Part of a small language model's weights.
Architecture: LayerNorm before each block, rotary positions, no biases in attention or MLP, untied embeddings.
Each number is 200 + 40 x the weight over its row's rms, rounded and kept within 0 to 999. Layers, rows and columns count from 0. The size before them is the row's rms in percent of the matrix's.

# down: layer 9 MLP down (transposed), 1280x160, rms 0.199, rows 797-839, columns 0-79
# up: layer 9 MLP up, 1280x160, rms 0.212, rows 798-839, columns 0-79
down797,106,175,211,179,270,189,179,181,228,207,200,207,144,121,319,226,204,181,233,221,150,197,140,160,251,242,210,240,260,237,176,223,184,242,229,194,216,158,204,228,209,119,169,204,156,256,221,211,318,210,185,246,229,144,231,151,239,131,216,242,179,174,229,220,190,145,206,198,225,226,223,212,141,207,142,122,256,199,185,220,173
up798,102,244,208,171,188,241,181,195,224,201,140,209,241,217,182,254,191,206,191,87,209,130,198,151,185,193,138,174,203,177,134,198,236,245,252,172,106,237,241,190,126,213,245,204,189,193,172,189,190,164,212,182,255,150,148,230,227,126,189,159,199,223,256,177,171,206,211,216,229,311,294,275,133,256,225,182,199,223,134,198,186
down798,103,225,255,219,209,171,202,203,287,211,199,265,157,277,236,127,258,174,126,224,240,173,173,238,122,244,186,218,226,156,254,165,233,112,220,137,212,211,279,130,164,139,171,242,216,161,220,146,239,169,257,211,194,181,146,229,182,160,184,181,142,222,196,157,206,181,216,176,181,189,200,195,134,198,248,209,263,172,195,210,191
up799,099,171,171,150,207,173,165,177,259,224,164,182,233,159,164,214,169,142,221,221,196,173,266,146,201,206,219,223,279,208,147,169,198,206,230,267,224,158,157,232,193,179,210,196,182,243,135,174,283,205,171,134,134,224,212,219,263,170,212,219,185,246,254,167,220,197,116,251,218,175,280,220,243,266,298,169,190,95,211,287,250
down799,108,231,212,207,192,218,202,174,183,231,145,176,146,168,231,229,176,220,230,120,179,193,216,207,212,189,258,174,153,62,134,172,224,198,147,238,171,235,204,232,164,235,215,195,258,200,305,138,204,240,228,230,153,247,141,225,200,152,187,216,223,151,160,154,188,186,259,169,232,199,220,126,215,153,254,155,214,225,228,262,212
up800,096,140,155,227,198,188,141,272,212,226,212,218,172,223,194,199,194,175,207,218,137,248,236,186,239,200,208,242,178,193,285,137,284,214,233,196,162,172,170,195,198,256,233,174,194,174,162,221,167,163,210,243,143,239,230,178,232,217,146,210,179,192,255,189,207,136,205,227,164,170,249,206,110,237,240,208,246,193,153,222,207
down800,100,186,238,220,246,167,217,194,145,222,270,196,194,231,217,193,188,188,184,236,184,221,274,201,274,190,189,230,230,240,202,111,195,203,182,162,185,153,239,208,249,285,201,201,268,191,170,187,167,280,237,163,201,152,160,157,199,140,216,240,137,168,227,171,252,182,207,173,173,210,245,136,136,193,220,92,217,318,180,218,141
up801,024,229,149,135,107,121,265,239,170,199,164,171,216,170,159,128,168,208,183,185,191,175,114,171,177,150,142,214,180,194,201,266,235,145,153,223,172,231,266,165,285,188,193,149,151,254,122,112,283,181,150,221,200,217,176,187,220,199,235,185,251,210,251,214,197,171,197,194,174,249,226,191,201,208,195,202,137,163,164,222,271
down801,019,170,182,193,214,177,215,247,147,185,148,161,156,210,172,227,190,224,225,262,219,205,161,195,176,166,161,223,223,126,219,204,206,205,162,237,239,213,197,133,177,195,153,212,204,240,202,292,117,261,165,232,169,210,268,237,142,237,260,194,155,195,235,213,180,155,230,164,171,201,219,155,221,172,128,172,216,213,200,148,129
up802,099,149,279,206,181,221,169,236,217,198,216,163,277,171,187,214,240,253,229,207,206,211,200,178,211,165,178,197,196,221,186,177,255,168,174,226,142,258,171,232,167,91,210,183,162,204,171,199,251,195,168,124,258,132,144,194,247,181,230,203,200,279,183,149,255,176,212,184,278,212,197,214,135,237,167,263,192,140,162,206,241
down802,108,218,184,268,213,197,244,248,173,152,187,195,208,122,241,193,205,273,195,264,233,237,276,145,238,163,206,179,193,176,161,200,244,284,235,230,154,195,117,226,160,199,241,236,219,222,176,207,233,193,205,158,218,149,138,175,181,193,196,168,174,152,288,210,196,191,119,178,201,199,169,136,178,269,200,230,240,123,242,174,186
up803,018,222,187,173,168,155,254,222,163,150,185,205,190,263,158,165,126,242,247,178,217,215,219,159,191,123,129,211,181,190,205,239,222,157,171,230,188,270,271,193,224,229,170,165,139,233,134,178,259,185,192,176,184,215,185,239,173,208,275,242,202,265,238,190,207,187,130,218,191,256,176,215,244,237,188,198,174,165,139,211,233
down803,016,205,188,177,146,191,131,176,179,187,220,228,147,164,233,227,207,233,243,153,208,216,275,193,214,185,164,129,246,181,171,238,177,129,204,196,257,215,194,144,171,190,191,225,150,114,178,242,248,245,228,223,242,194,188,237,151,122,259,252,182,137,163,281,181,286,156,129,195,266,236,205,218,149,214,273,227,209,199,263,199
up804,109,222,248,197,230,121,203,265,157,240,199,149,239,159,229,192,190,192,235,224,187,221,191,184,210,179,169,257,259,190,211,197,202,200,119,250,226,219,249,225,212,225,187,234,146,151,182,222,193,216,137,158,170,250,176,170,205,245,245,154,210,111,174,208,203,223,120,196,216,238,181,197,183,223,192,205,140,135,123,157,223
down804,114,241,217,242,216,141,134,200,208,229,195,159,203,202,134,189,197,156,171,208,165,160,235,276,214,232,143,237,246,244,123,283,167,181,227,240,172,272,105,201,268,144,196,239,194,202,252,222,154,201,170,136,199,126,159,170,177,241,243,185,193,179,240,224,206,174,154,199,208,186,270,195,187,183,182,231,155,133,248,211,271
up805,024,275,162,195,149,182,178,204,184,125,171,186,239,158,132,211,149,214,234,210,243,203,246,146,218,115,149,250,165,161,207,195,263,166,173,229,210,201,237,223,210,186,155,186,156,254,116,155,273,177,154,193,120,248,196,285,227,223,236,233,223,231,283,239,148,222,158,179,188,205,212,244,216,260,242,202,140,186,171,235,190
down805,019,218,110,258,222,220,166,193,198,237,168,165,214,223,232,114,218,184,130,240,196,200,204,233,180,206,195,221,233,149,227,181,186,224,205,239,159,224,292,198,180,155,208,139,240,212,287,181,206,186,298,224,256,192,162,204,270,332,232,213,184,143,148,197,276,124,228,208,222,194,205,137,186,223,188,155,226,199,181,230,256
up806,117,250,212,157,168,247,229,253,193,117,145,121,244,179,197,222,189,224,205,150,207,250,125,216,179,186,253,195,184,225,157,201,274,222,147,231,236,195,166,199,265,187,146,141,115,202,206,169,208,161,221,267,187,168,234,174,198,129,229,192,171,209,165,271,228,203,154,170,216,179,200,255,195,188,223,187,214,170,166,238,209
down806,121,267,226,154,232,207,166,158,157,150,170,216,244,183,266,157,172,191,236,213,232,211,152,184,229,208,178,262,181,188,183,130,167,211,244,170,141,196,174,223,227,206,198,223,163,152,216,81,236,164,225,241,143,160,128,269,218,150,228,171,166,222,223,164,197,192,246,220,148,236,236,135,231,173,171,210,227,200,169,196,210
up807,112,165,176,213,107,251,222,181,160,175,217,274,170,165,210,234,179,152,222,193,242,233,126,130,118,146,246,152,171,180,245,216,225,136,176,212,258,247,225,208,305,251,167,122,151,141,218,164,183,196,208,183,227,199,194,201,145,172,201,237,249,204,214,227,196,318,208,283,174,197,214,229,219,234,153,191,162,193,262,261,221
down807,113,224,124,231,216,214,169,150,281,180,170,278,213,204,167,230,160,186,197,250,188,215,142,195,124,189,203,278,152,163,165,255,164,305,217,172,243,159,138,194,149,201,248,159,197,234,209,254,204,223,246,244,223,199,139,232,169,220,251,206,134,238,241,149,255,192,206,181,152,199,259,156,214,151,204,232,272,190,149,218,158
up808,034,230,174,174,178,170,209,254,157,186,160,217,165,229,149,202,130,189,158,139,293,195,173,154,203,196,166,212,185,193,255,204,277,182,168,232,221,193,226,198,222,161,157,194,174,224,104,135,336,162,171,218,193,208,233,271,155,220,263,233,233,231,251,233,166,181,166,214,151,219,215,198,168,224,190,140,184,164,203,255,222
down808,034,220,189,183,150,141,250,175,268,224,227,171,220,168,233,250,237,262,215,173,184,211,183,296,231,288,174,210,201,179,226,234,132,196,184,171,148,230,196,197,121,219,185,203,262,155,270,227,180,184,203,145,216,194,171,249,224,222,192,303,170,194,183,258,278,192,232,281,244,185,201,227,191,209,259,212,271,203,187,198,220
up809,122,138,190,89,164,165,255,220,138,271,162,204,157,214,212,151,186,253,174,195,179,209,188,140,179,204,172,261,158,165,171,195,191,215,140,199,242,230,202,223,255,204,180,160,192,203,197,233,285,162,123,153,163,275,280,182,177,196,194,203,228,158,214,220,98,206,161,200,220,221,207,195,227,275,189,169,195,159,242,242,250
down809,113,130,181,192,135,142,242,209,215,188,166,223,213,195,231,211,177,167,223,250,213,182,193,269,224,150,247,157,178,139,171,225,274,240,194,172,217,250,250,170,136,205,202,246,205,202,203,221,219,191,167,174,245,147,209,210,227,163,148,164,161,131,177,208,219,112,140,192,220,170,172,185,160,159,192,202,221,217,136,190,201
up810,102,255,178,169,165,187,181,168,164,222,127,228,206,273,224,179,211,191,131,179,225,126,287,195,173,91,143,182,241,108,184,150,241,205,200,238,163,224,257,201,200,145,212,164,166,256,177,173,160,201,213,212,255,208,206,229,247,202,206,174,151,232,258,194,185,168,230,176,165,257,148,287,198,143,162,170,121,227,130,133,177
down810,109,215,95,192,141,183,216,218,207,221,212,211,283,253,216,201,166,182,186,257,196,190,262,177,218,218,197,214,143,179,226,218,227,216,161,173,187,138,235,237,163,153,249,196,192,232,194,146,279,120,166,189,218,218,210,200,205,222,163,206,169,183,231,203,189,211,202,209,184,179,185,226,154,249,268,193,187,169,199,267,259
up811,017,183,170,206,141,168,192,199,150,179,205,189,207,187,219,179,132,238,223,157,267,210,205,144,224,169,115,246,250,204,234,215,245,266,156,228,181,183,256,245,258,181,204,160,167,253,115,167,311,136,225,204,159,231,178,223,198,149,237,183,194,263,181,256,224,189,100,174,176,253,208,222,183,291,199,242,209,172,197,192,231
down811,014,124,203,179,175,177,212,239,256,213,219,228,175,187,195,167,211,262,260,183,217,176,239,179,200,189,156,135,174,245,193,196,193,169,198,251,188,160,185,154,262,197,178,201,282,224,245,233,208,193,229,236,169,81,238,220,215,233,224,275,192,224,197,231,203,213,197,190,173,173,138,275,179,198,203,192,246,215,210,124,175
up812,026,223,162,146,199,136,189,223,195,211,150,226,231,227,168,159,130,189,203,174,210,144,244,105,180,162,195,130,232,217,222,230,288,146,145,255,171,188,251,210,225,184,125,140,195,248,97,178,279,170,165,179,155,181,187,239,191,196,194,198,256,212,278,204,189,222,199,214,184,240,203,250,178,234,180,182,164,181,117,233,239
down812,026,226,288,193,202,167,243,233,203,238,230,207,219,171,258,173,209,161,171,235,208,272,99,155,187,199,165,252,206,220,135,188,226,154,271,171,185,221,185,190,204,187,118,259,191,214,165,184,226,225,189,222,209,223,241,142,258,139,194,101,241,186,154,288,197,250,207,126,172,243,136,218,242,166,176,227,233,216,205,181,169
up813,133,173,164,190,217,229,209,189,230,203,168,237,166,242,217,230,173,189,158,100,162,145,196,218,199,149,198,276,167,259,139,272,206,194,186,285,172,151,185,241,210,200,222,227,132,148,200,185,265,194,177,238,217,223,175,205,203,252,262,244,219,192,251,100,124,191,214,174,132,220,267,275,143,205,204,208,172,187,191,248,195
down813,131,127,213,231,193,215,193,185,167,202,189,178,188,178,121,213,213,241,190,206,245,170,218,122,277,172,174,152,247,236,189,149,147,225,196,213,223,214,229,187,225,248,181,276,204,194,150,194,161,164,187,212,188,68,215,156,157,161,201,217,174,264,208,228,226,215,193,226,144,226,209,246,173,223,216,208,206,156,178,169,170
up814,119,79,255,173,163,198,137,232,260,197,191,281,218,274,151,167,164,189,184,218,266,130,121,207,163,207,166,161,173,232,186,155,185,205,238,180,212,246,181,182,195,213,216,198,175,242,192,157,225,177,189,194,243,196,247,221,165,185,203,172,223,271,257,209,124,142,193,192,99,265,167,216,208,233,162,164,195,143,213,212,226
down814,117,210,269,188,174,216,233,261,241,196,190,231,152,150,201,174,253,269,225,227,135,202,204,201,140,200,149,165,170,115,244,150,141,165,213,165,273,247,172,251,157,177,190,181,213,240,208,261,185,263,183,180,224,210,186,138,211,216,208,203,208,163,231,277,214,295,227,232,183,233,244,216,201,159,229,278,253,198,130,256,165
up815,125,178,193,117,126,215,242,206,204,157,223,115,209,161,99,228,213,253,231,213,250,141,223,228,172,239,211,283,196,200,160,297,190,212,138,261,211,234,230,163,233,240,157,111,185,222,137,108,201,163,242,211,225,216,194,215,198,182,188,224,179,203,269,285,177,219,162,275,216,241,185,250,202,180,196,233,163,228,252,179,216
down815,123,231,191,201,215,213,140,178,136,165,217,212,229,191,242,214,174,165,197,170,141,196,234,246,226,217,195,173,244,196,167,219,293,173,233,164,263,237,259,254,209,176,195,242,288,169,179,198,237,183,92,188,185,165,126,321,180,197,204,221,161,214,206,177,170,222,178,163,169,195,265,158,189,131,207,164,195,233,181,144,249
up816,113,177,157,149,211,224,237,225,183,230,192,154,175,215,194,245,252,210,239,183,199,237,252,161,202,193,217,188,178,128,111,155,297,117,166,229,169,157,205,113,200,211,201,194,226,173,191,167,218,190,170,181,166,171,258,172,122,196,215,192,226,169,286,177,154,217,100,163,206,245,238,153,155,186,235,262,182,215,171,198,246
down816,121,195,191,171,228,211,200,249,298,214,141,235,235,120,199,235,191,174,137,254,164,175,123,209,206,239,225,173,197,154,294,219,163,217,157,261,193,217,182,189,160,140,221,179,159,156,248,218,233,280,229,146,178,246,202,189,237,146,172,244,181,213,154,254,215,163,198,216,254,200,210,202,145,169,185,139,187,169,152,233,206
up817,101,233,126,260,208,171,237,191,164,205,233,243,303,283,128,196,175,183,135,231,255,221,221,202,227,99,155,166,169,237,192,243,246,177,217,195,127,155,220,217,238,186,177,136,207,219,150,164,198,175,164,163,181,280,269,231,199,192,332,133,200,164,188,256,209,224,171,199,156,223,180,160,177,203,180,249,222,178,173,280,217
down817,104,219,162,289,221,261,249,145,200,212,211,208,198,178,241,160,212,268,180,219,202,163,253,206,60,238,217,219,183,251,210,150,223,182,178,249,185,229,212,186,193,155,236,251,174,164,180,153,97,159,273,186,201,193,222,160,226,275,196,191,253,229,174,178,215,147,273,270,169,179,200,204,180,166,153,266,200,215,262,226,249
up818,026,279,146,158,130,129,242,195,223,149,115,214,219,175,184,209,130,165,191,212,243,185,172,152,129,164,115,277,221,189,217,217,246,183,105,242,243,180,241,186,228,173,144,172,159,243,138,142,230,209,157,216,174,190,193,265,130,188,232,162,272,239,275,185,160,146,174,170,220,232,213,235,214,232,216,184,164,112,142,249,249
down818,022,228,192,218,213,137,166,202,172,207,255,203,151,219,242,207,247,245,153,172,232,166,264,250,173,235,204,194,246,200,252,206,199,151,239,231,188,159,207,246,83,214,259,114,274,181,149,213,241,257,202,242,212,114,184,170,226,217,236,227,225,188,160,227,243,226,233,185,213,163,172,197,160,209,195,184,226,222,205,185,139
up819,130,198,217,122,154,195,157,188,199,212,233,217,147,245,207,228,177,222,203,145,209,95,292,203,189,200,144,304,217,188,107,206,220,217,143,217,118,151,194,237,233,168,211,247,201,274,210,111,257,189,265,189,207,166,196,244,240,216,251,165,224,214,218,176,197,174,135,217,215,224,241,248,213,253,174,178,197,219,156,179,278
down819,131,255,138,246,262,139,208,226,154,152,185,173,256,188,162,186,105,209,207,172,188,239,234,165,244,177,237,183,200,236,139,226,203,228,207,147,183,167,271,143,233,228,203,175,205,156,213,266,207,192,200,165,173,105,314,195,214,173,187,235,177,138,173,215,170,144,196,260,194,165,155,166,210,217,227,211,70,160,228,229,216
up820,103,179,182,117,148,177,188,195,120,118,167,142,191,195,210,229,162,218,198,207,198,173,200,143,282,192,115,220,251,217,232,266,199,83,214,214,246,199,168,273,234,273,113,121,195,187,183,199,189,214,218,252,169,205,189,294,234,179,177,176,254,152,244,171,209,168,187,138,211,166,251,211,177,254,253,223,167,173,174,179,166
down820,102,204,171,218,238,230,161,188,184,219,241,262,225,240,212,156,191,222,210,224,172,179,225,222,107,191,189,295,257,141,233,205,179,200,210,148,235,190,109,254,181,242,189,186,241,268,213,201,155,130,221,276,224,189,99,226,203,122,198,207,197,125,195,206,184,222,190,174,208,161,223,158,181,211,199,145,145,202,221,241,195
up821,121,197,228,201,195,223,187,183,245,182,209,242,235,207,211,195,199,142,159,217,174,219,178,177,145,166,215,173,230,206,134,207,206,198,212,191,137,181,151,153,273,170,125,203,136,236,174,215,233,135,166,188,196,280,248,214,172,138,188,167,157,162,211,130,100,183,202,152,128,165,232,266,233,259,179,290,245,175,153,271,220
down821,119,205,183,167,226,204,197,222,184,195,252,150,204,215,216,172,230,221,168,65,212,189,217,172,223,162,185,193,177,197,172,241,213,261,157,168,189,201,268,161,215,276,124,205,195,190,176,261,155,199,159,246,193,308,183,180,315,225,158,213,143,175,194,207,209,199,114,255,148,193,252,212,209,237,270,211,255,207,232,203,179
up822,113,264,163,195,132,157,161,230,194,234,66,164,221,172,137,173,227,163,270,153,199,131,155,236,236,148,165,128,211,182,224,212,233,205,223,171,171,266,192,214,191,213,156,209,180,214,143,179,231,200,173,256,197,231,99,158,231,168,187,171,235,237,162,178,183,227,224,162,196,234,243,252,204,262,203,150,157,182,116,191,254
down822,114,259,206,162,227,149,157,191,250,178,266,242,173,260,180,167,238,187,169,237,179,247,249,267,210,182,206,271,218,108,168,189,210,187,221,96,235,217,157,203,118,237,271,328,241,210,231,170,243,213,151,152,282,153,230,231,217,113,200,212,171,156,179,138,169,186,234,122,214,234,161,227,260,224,262,184,166,234,182,197,179
up823,109,265,263,134,189,258,205,199,172,142,180,207,171,192,244,127,195,221,252,191,259,299,249,144,217,174,176,163,183,241,220,141,226,95,193,255,163,234,233,263,214,252,160,208,195,160,163,275,172,156,181,246,167,182,160,242,213,202,232,170,198,231,149,224,228,257,199,212,188,256,186,238,271,271,184,256,164,202,228,199,162
down823,113,226,218,180,183,163,256,211,194,228,173,175,178,199,180,187,184,204,112,149,246,190,219,263,237,217,181,192,235,196,184,237,215,304,277,126,119,170,144,239,235,206,146,232,247,259,230,167,206,190,239,171,146,151,237,195,205,160,220,211,202,133,135,265,215,193,280,234,208,164,259,229,177,174,244,174,167,199,250,238,215
up824,123,164,226,105,211,244,189,197,183,226,176,237,289,221,203,248,190,275,196,226,204,208,215,168,184,230,204,237,85,136,118,260,218,275,150,219,245,209,213,130,255,159,131,176,153,228,183,216,233,183,188,148,191,240,239,205,186,210,185,217,163,200,223,183,186,177,141,188,122,181,164,165,222,182,194,174,254,181,172,200,259
down824,127,200,157,231,151,190,196,130,190,199,187,111,189,211,176,263,75,211,241,122,198,208,217,238,213,196,216,207,206,210,211,244,102,165,129,195,236,247,212,252,199,271,200,204,188,193,211,194,243,234,234,204,190,322,175,228,191,131,155,239,195,120,185,274,165,288,130,188,198,224,180,183,151,222,204,214,224,218,179,248,201
up825,020,219,159,116,155,163,235,204,180,159,130,219,280,182,198,149,143,159,225,168,205,203,232,154,219,164,156,179,207,240,172,219,266,180,138,207,227,240,216,201,219,209,169,155,153,243,174,140,247,125,196,217,164,204,198,194,161,185,266,221,185,229,254,191,135,183,190,177,144,212,199,213,191,239,227,138,185,166,218,229,182
down825,017,161,176,236,240,202,231,190,187,269,184,266,163,139,251,237,199,201,187,189,181,255,225,245,199,260,187,167,227,260,196,206,191,240,246,154,227,179,171,230,229,286,227,168,227,186,167,264,191,201,134,190,187,95,258,216,190,123,265,262,220,195,139,279,200,183,201,178,231,237,158,193,202,208,186,227,223,218,230,176,217
up826,105,210,167,214,217,193,220,199,212,234,190,255,217,239,209,183,163,188,230,232,253,203,139,184,205,175,189,242,174,187,213,158,203,143,232,196,240,302,208,154,142,186,225,202,162,226,198,206,161,207,179,222,167,284,252,321,236,218,213,186,183,282,321,184,187,208,193,189,216,270,231,221,173,240,178,212,182,189,143,164,204
down826,106,94,226,198,162,253,303,245,247,217,209,239,194,259,181,189,230,153,210,111,185,197,264,224,183,206,216,238,123,189,181,235,193,144,213,112,137,179,170,188,212,201,116,282,284,222,226,161,162,261,173,206,178,245,216,196,250,196,255,212,170,140,192,194,275,253,192,267,226,241,245,184,147,240,169,230,143,176,182,194,179
up827,131,299,132,202,186,200,225,184,153,250,132,156,284,203,211,216,136,236,250,214,236,208,252,227,174,212,116,177,169,210,183,166,231,135,191,223,191,184,228,230,185,247,253,208,179,240,168,201,188,197,230,225,219,231,202,164,222,184,177,226,192,245,191,183,199,173,156,144,148,248,222,250,209,154,194,176,227,213,100,192,187
down827,124,157,225,243,198,217,143,220,129,145,185,173,187,143,262,225,216,300,136,235,148,271,239,227,231,160,222,161,222,160,117,207,174,146,240,156,203,269,209,142,242,220,185,250,216,177,201,181,169,244,261,222,174,208,167,107,153,196,221,245,224,205,136,204,180,206,221,254,209,275,210,221,245,167,205,205,213,182,252,155,234
up828,021,281,142,128,151,197,208,249,183,134,138,266,173,221,148,218,166,198,243,188,212,252,209,149,174,126,123,246,228,141,240,278,257,153,174,243,215,218,265,214,234,215,176,150,131,219,138,130,254,154,174,207,135,231,265,234,172,214,252,247,217,213,317,209,156,167,147,182,220,252,184,217,225,254,212,227,218,144,191,225,207
down828,018,195,188,295,190,236,204,154,139,219,149,207,185,134,231,164,230,147,252,204,162,155,146,158,234,137,158,167,155,259,221,284,215,193,160,187,183,177,158,202,187,253,193,258,151,189,208,152,185,150,167,124,236,177,171,254,185,274,212,184,233,170,254,202,155,157,203,203,125,194,179,181,183,200,175,240,216,207,185,236,178
up829,106,159,175,188,171,197,192,208,240,238,216,131,163,143,202,203,96,135,236,215,185,246,120,181,262,212,203,210,200,143,235,187,239,230,197,216,244,182,147,275,226,259,210,151,226,193,171,248,302,134,234,258,215,136,245,222,173,152,194,144,150,256,259,245,160,162,178,165,137,236,257,241,122,182,174,170,181,195,236,202,229
down829,099,134,156,218,117,228,169,222,127,169,235,254,218,192,182,190,224,250,234,243,215,182,117,196,152,272,199,208,134,122,204,222,148,126,203,153,186,186,200,194,199,155,244,191,353,189,248,178,165,159,130,228,203,159,152,245,218,224,211,207,201,197,246,173,168,154,148,230,251,235,177,233,141,197,189,157,246,204,178,187,115
up830,107,161,184,218,200,260,172,222,167,263,190,157,236,203,124,161,143,177,234,221,296,209,260,168,212,199,197,190,170,160,178,261,264,120,149,197,150,181,197,176,196,261,127,204,191,212,156,205,225,233,253,230,160,236,181,175,179,191,181,244,246,203,203,192,108,246,149,127,229,188,214,189,201,187,289,206,233,180,174,257,221
down830,111,186,184,221,273,275,183,233,193,207,181,194,217,159,185,192,207,169,264,247,191,190,245,216,197,200,186,190,241,172,190,232,162,151,228,170,162,128,247,230,196,251,130,222,298,171,219,245,165,171,141,211,241,125,182,191,155,261,241,169,216,262,216,162,210,253,209,161,242,191,167,182,151,173,257,173,192,190,246,125,238
up831,110,158,174,201,149,233,211,208,203,187,144,125,261,210,147,90,155,222,238,197,248,150,154,197,200,169,183,207,235,212,186,205,258,166,174,236,214,136,214,219,230,226,193,163,199,241,195,173,191,158,234,211,197,175,182,306,229,193,238,283,223,264,220,259,207,242,208,227,171,151,190,222,192,190,273,265,235,173,232,226,130
down831,111,237,230,275,191,161,177,160,248,138,190,272,250,249,208,197,214,254,229,191,193,224,219,210,184,201,169,196,264,235,159,224,146,212,214,121,204,192,189,235,214,218,155,192,181,274,220,126,237,185,224,36,215,231,134,196,206,216,166,255,141,188,245,204,163,228,147,194,132,208,213,175,111,185,217,157,224,124,207,151,202
up832,019,226,122,174,141,124,239,225,214,196,168,180,256,213,141,170,159,162,238,139,260,193,225,143,160,162,133,202,179,121,217,245,248,166,173,223,137,202,249,229,258,244,186,176,113,205,156,88,239,132,229,205,178,281,192,240,220,200,228,191,200,235,242,248,174,189,179,199,200,245,186,216,140,298,213,212,182,159,226,228,265
down832,014,173,156,136,209,195,123,190,115,192,192,233,216,224,186,156,272,259,202,144,225,219,140,200,202,145,112,207,270,248,220,268,142,162,114,176,188,292,259,254,252,229,207,218,219,251,208,205,182,249,151,256,208,187,188,211,236,126,180,254,209,178,171,190,236,195,218,210,236,232,221,132,202,199,218,261,152,248,211,197,233
up833,111,200,107,167,201,195,275,208,155,135,153,196,185,204,243,189,179,282,231,145,218,219,268,185,216,141,251,233,234,202,199,140,235,196,243,210,252,247,190,184,177,222,141,106,135,202,209,217,207,139,178,160,175,135,210,160,238,252,241,210,201,195,195,177,212,211,125,181,177,307,186,229,261,203,181,233,179,187,143,217,230
down833,108,222,231,169,199,244,229,217,140,227,192,174,167,183,283,166,206,300,179,190,183,290,188,235,232,164,136,223,235,230,205,157,202,153,249,168,225,242,249,171,134,151,175,228,214,203,239,212,180,224,209,185,245,191,252,166,182,212,144,263,150,164,213,229,152,239,181,195,161,140,188,163,133,170,194,191,211,192,224,242,201
up834,130,199,182,180,171,223,211,241,138,166,217,230,158,226,216,186,205,154,151,167,292,217,234,205,126,130,210,222,225,153,190,191,203,203,110,251,154,182,288,209,231,200,247,215,213,186,137,131,214,178,219,187,111,165,165,196,163,142,188,230,197,231,240,183,110,201,221,179,124,236,234,204,211,186,207,228,115,232,226,164,271
down834,119,183,182,186,186,233,167,266,170,196,258,202,108,239,198,248,146,266,271,174,234,153,133,243,170,208,236,188,260,235,147,199,207,196,197,162,185,188,240,148,175,222,216,208,208,241,159,202,166,254,275,225,231,270,202,247,258,170,139,154,197,245,168,118,167,152,210,146,237,200,277,272,211,212,209,161,137,210,224,214,279
up835,107,230,112,146,195,158,217,265,250,120,225,242,239,166,157,186,178,191,244,155,148,136,256,162,217,184,140,171,171,234,193,242,202,212,125,167,189,154,240,181,244,247,245,190,171,213,199,187,213,156,148,218,61,173,238,219,280,186,212,205,138,236,229,200,207,191,230,137,175,222,222,204,201,142,183,317,231,208,183,191,221
down835,104,180,231,226,195,166,267,191,176,211,207,265,103,221,190,266,174,92,209,114,180,197,333,196,245,139,185,185,226,301,156,223,161,277,176,184,177,148,193,221,246,209,195,199,258,150,234,245,217,220,220,232,199,159,159,238,203,227,161,188,179,215,204,235,267,186,192,139,189,140,159,188,232,194,154,205,226,241,227,208,221
up836,036,243,163,104,167,175,187,222,203,181,153,213,221,212,213,215,163,162,204,166,239,159,201,161,171,106,114,273,214,184,195,270,214,179,180,203,153,180,278,203,260,195,159,140,154,230,82,163,262,145,144,231,172,240,212,263,239,166,225,204,205,256,301,200,154,220,156,187,192,232,254,185,203,225,223,191,186,135,118,195,195
down836,038,161,178,204,147,160,159,229,165,194,206,205,233,193,203,220,262,200,221,211,264,182,263,138,214,184,242,167,189,231,239,275,261,177,143,202,227,175,215,162,161,235,172,202,220,223,139,228,210,279,170,224,279,224,213,216,245,146,326,233,127,164,196,218,172,203,200,240,219,226,250,204,258,194,210,224,275,153,195,205,161
up837,129,163,108,195,203,160,217,251,268,96,202,152,205,197,205,195,136,249,207,154,316,164,238,191,248,127,242,177,242,221,252,184,202,172,219,200,171,103,207,198,197,268,218,136,143,228,176,208,212,151,238,189,183,229,202,196,191,189,194,255,156,267,176,214,170,189,115,182,242,195,259,179,202,162,151,282,207,204,186,278,290
down837,122,193,187,175,279,194,132,267,203,148,251,295,131,116,232,272,203,263,190,162,130,215,171,155,185,190,222,222,189,197,220,237,215,219,162,122,260,249,200,236,182,157,288,184,202,210,224,139,249,206,138,132,226,183,250,232,243,254,224,164,157,139,186,231,209,238,228,194,256,249,154,199,178,146,264,196,242,190,172,266,210
up838,119,185,205,236,143,110,244,133,165,124,203,263,186,192,193,217,181,169,234,183,185,243,218,172,197,87,188,223,152,121,205,186,214,148,191,232,230,129,232,268,240,224,207,151,123,247,167,248,241,175,250,237,275,118,171,215,213,218,222,169,183,246,142,188,204,243,162,146,207,210,211,222,243,148,204,224,204,200,208,309,262
down838,119,206,201,179,242,224,148,254,237,224,150,226,178,145,223,235,157,221,234,271,205,148,194,164,186,265,223,196,230,267,242,199,120,251,155,207,201,216,117,268,225,159,194,216,170,176,222,187,199,167,234,264,250,141,214,172,192,217,185,207,136,245,228,188,232,282,175,285,158,166,154,184,220,214,182,256,154,247,149,180,271
up839,112,195,159,138,193,219,205,265,193,255,166,213,245,214,176,248,215,167,197,219,241,146,225,156,194,177,145,286,228,165,240,183,304,144,219,246,173,211,200,199,234,197,145,185,214,180,185,131,190,177,149,185,226,196,226,230,200,247,156,218,329,119,228,189,224,216,136,253,171,205,223,190,247,155,194,229,195,217,176,292,164
down839,114,265,236,145,200,193,235,218,215,196,257,297,255,252,208,176,184,210,218,193,204,213,222,152,167,215,239,183,151,195,149,126,199,265,209,229,234,144,245,253,147,222,283,204,209,240,188,190,269,205,204,167,172,223,171,171,224,282,183,216,222,207,259,169,203,167,232,141,209,126,121,133,128,237,150,185,164,246,231,203,226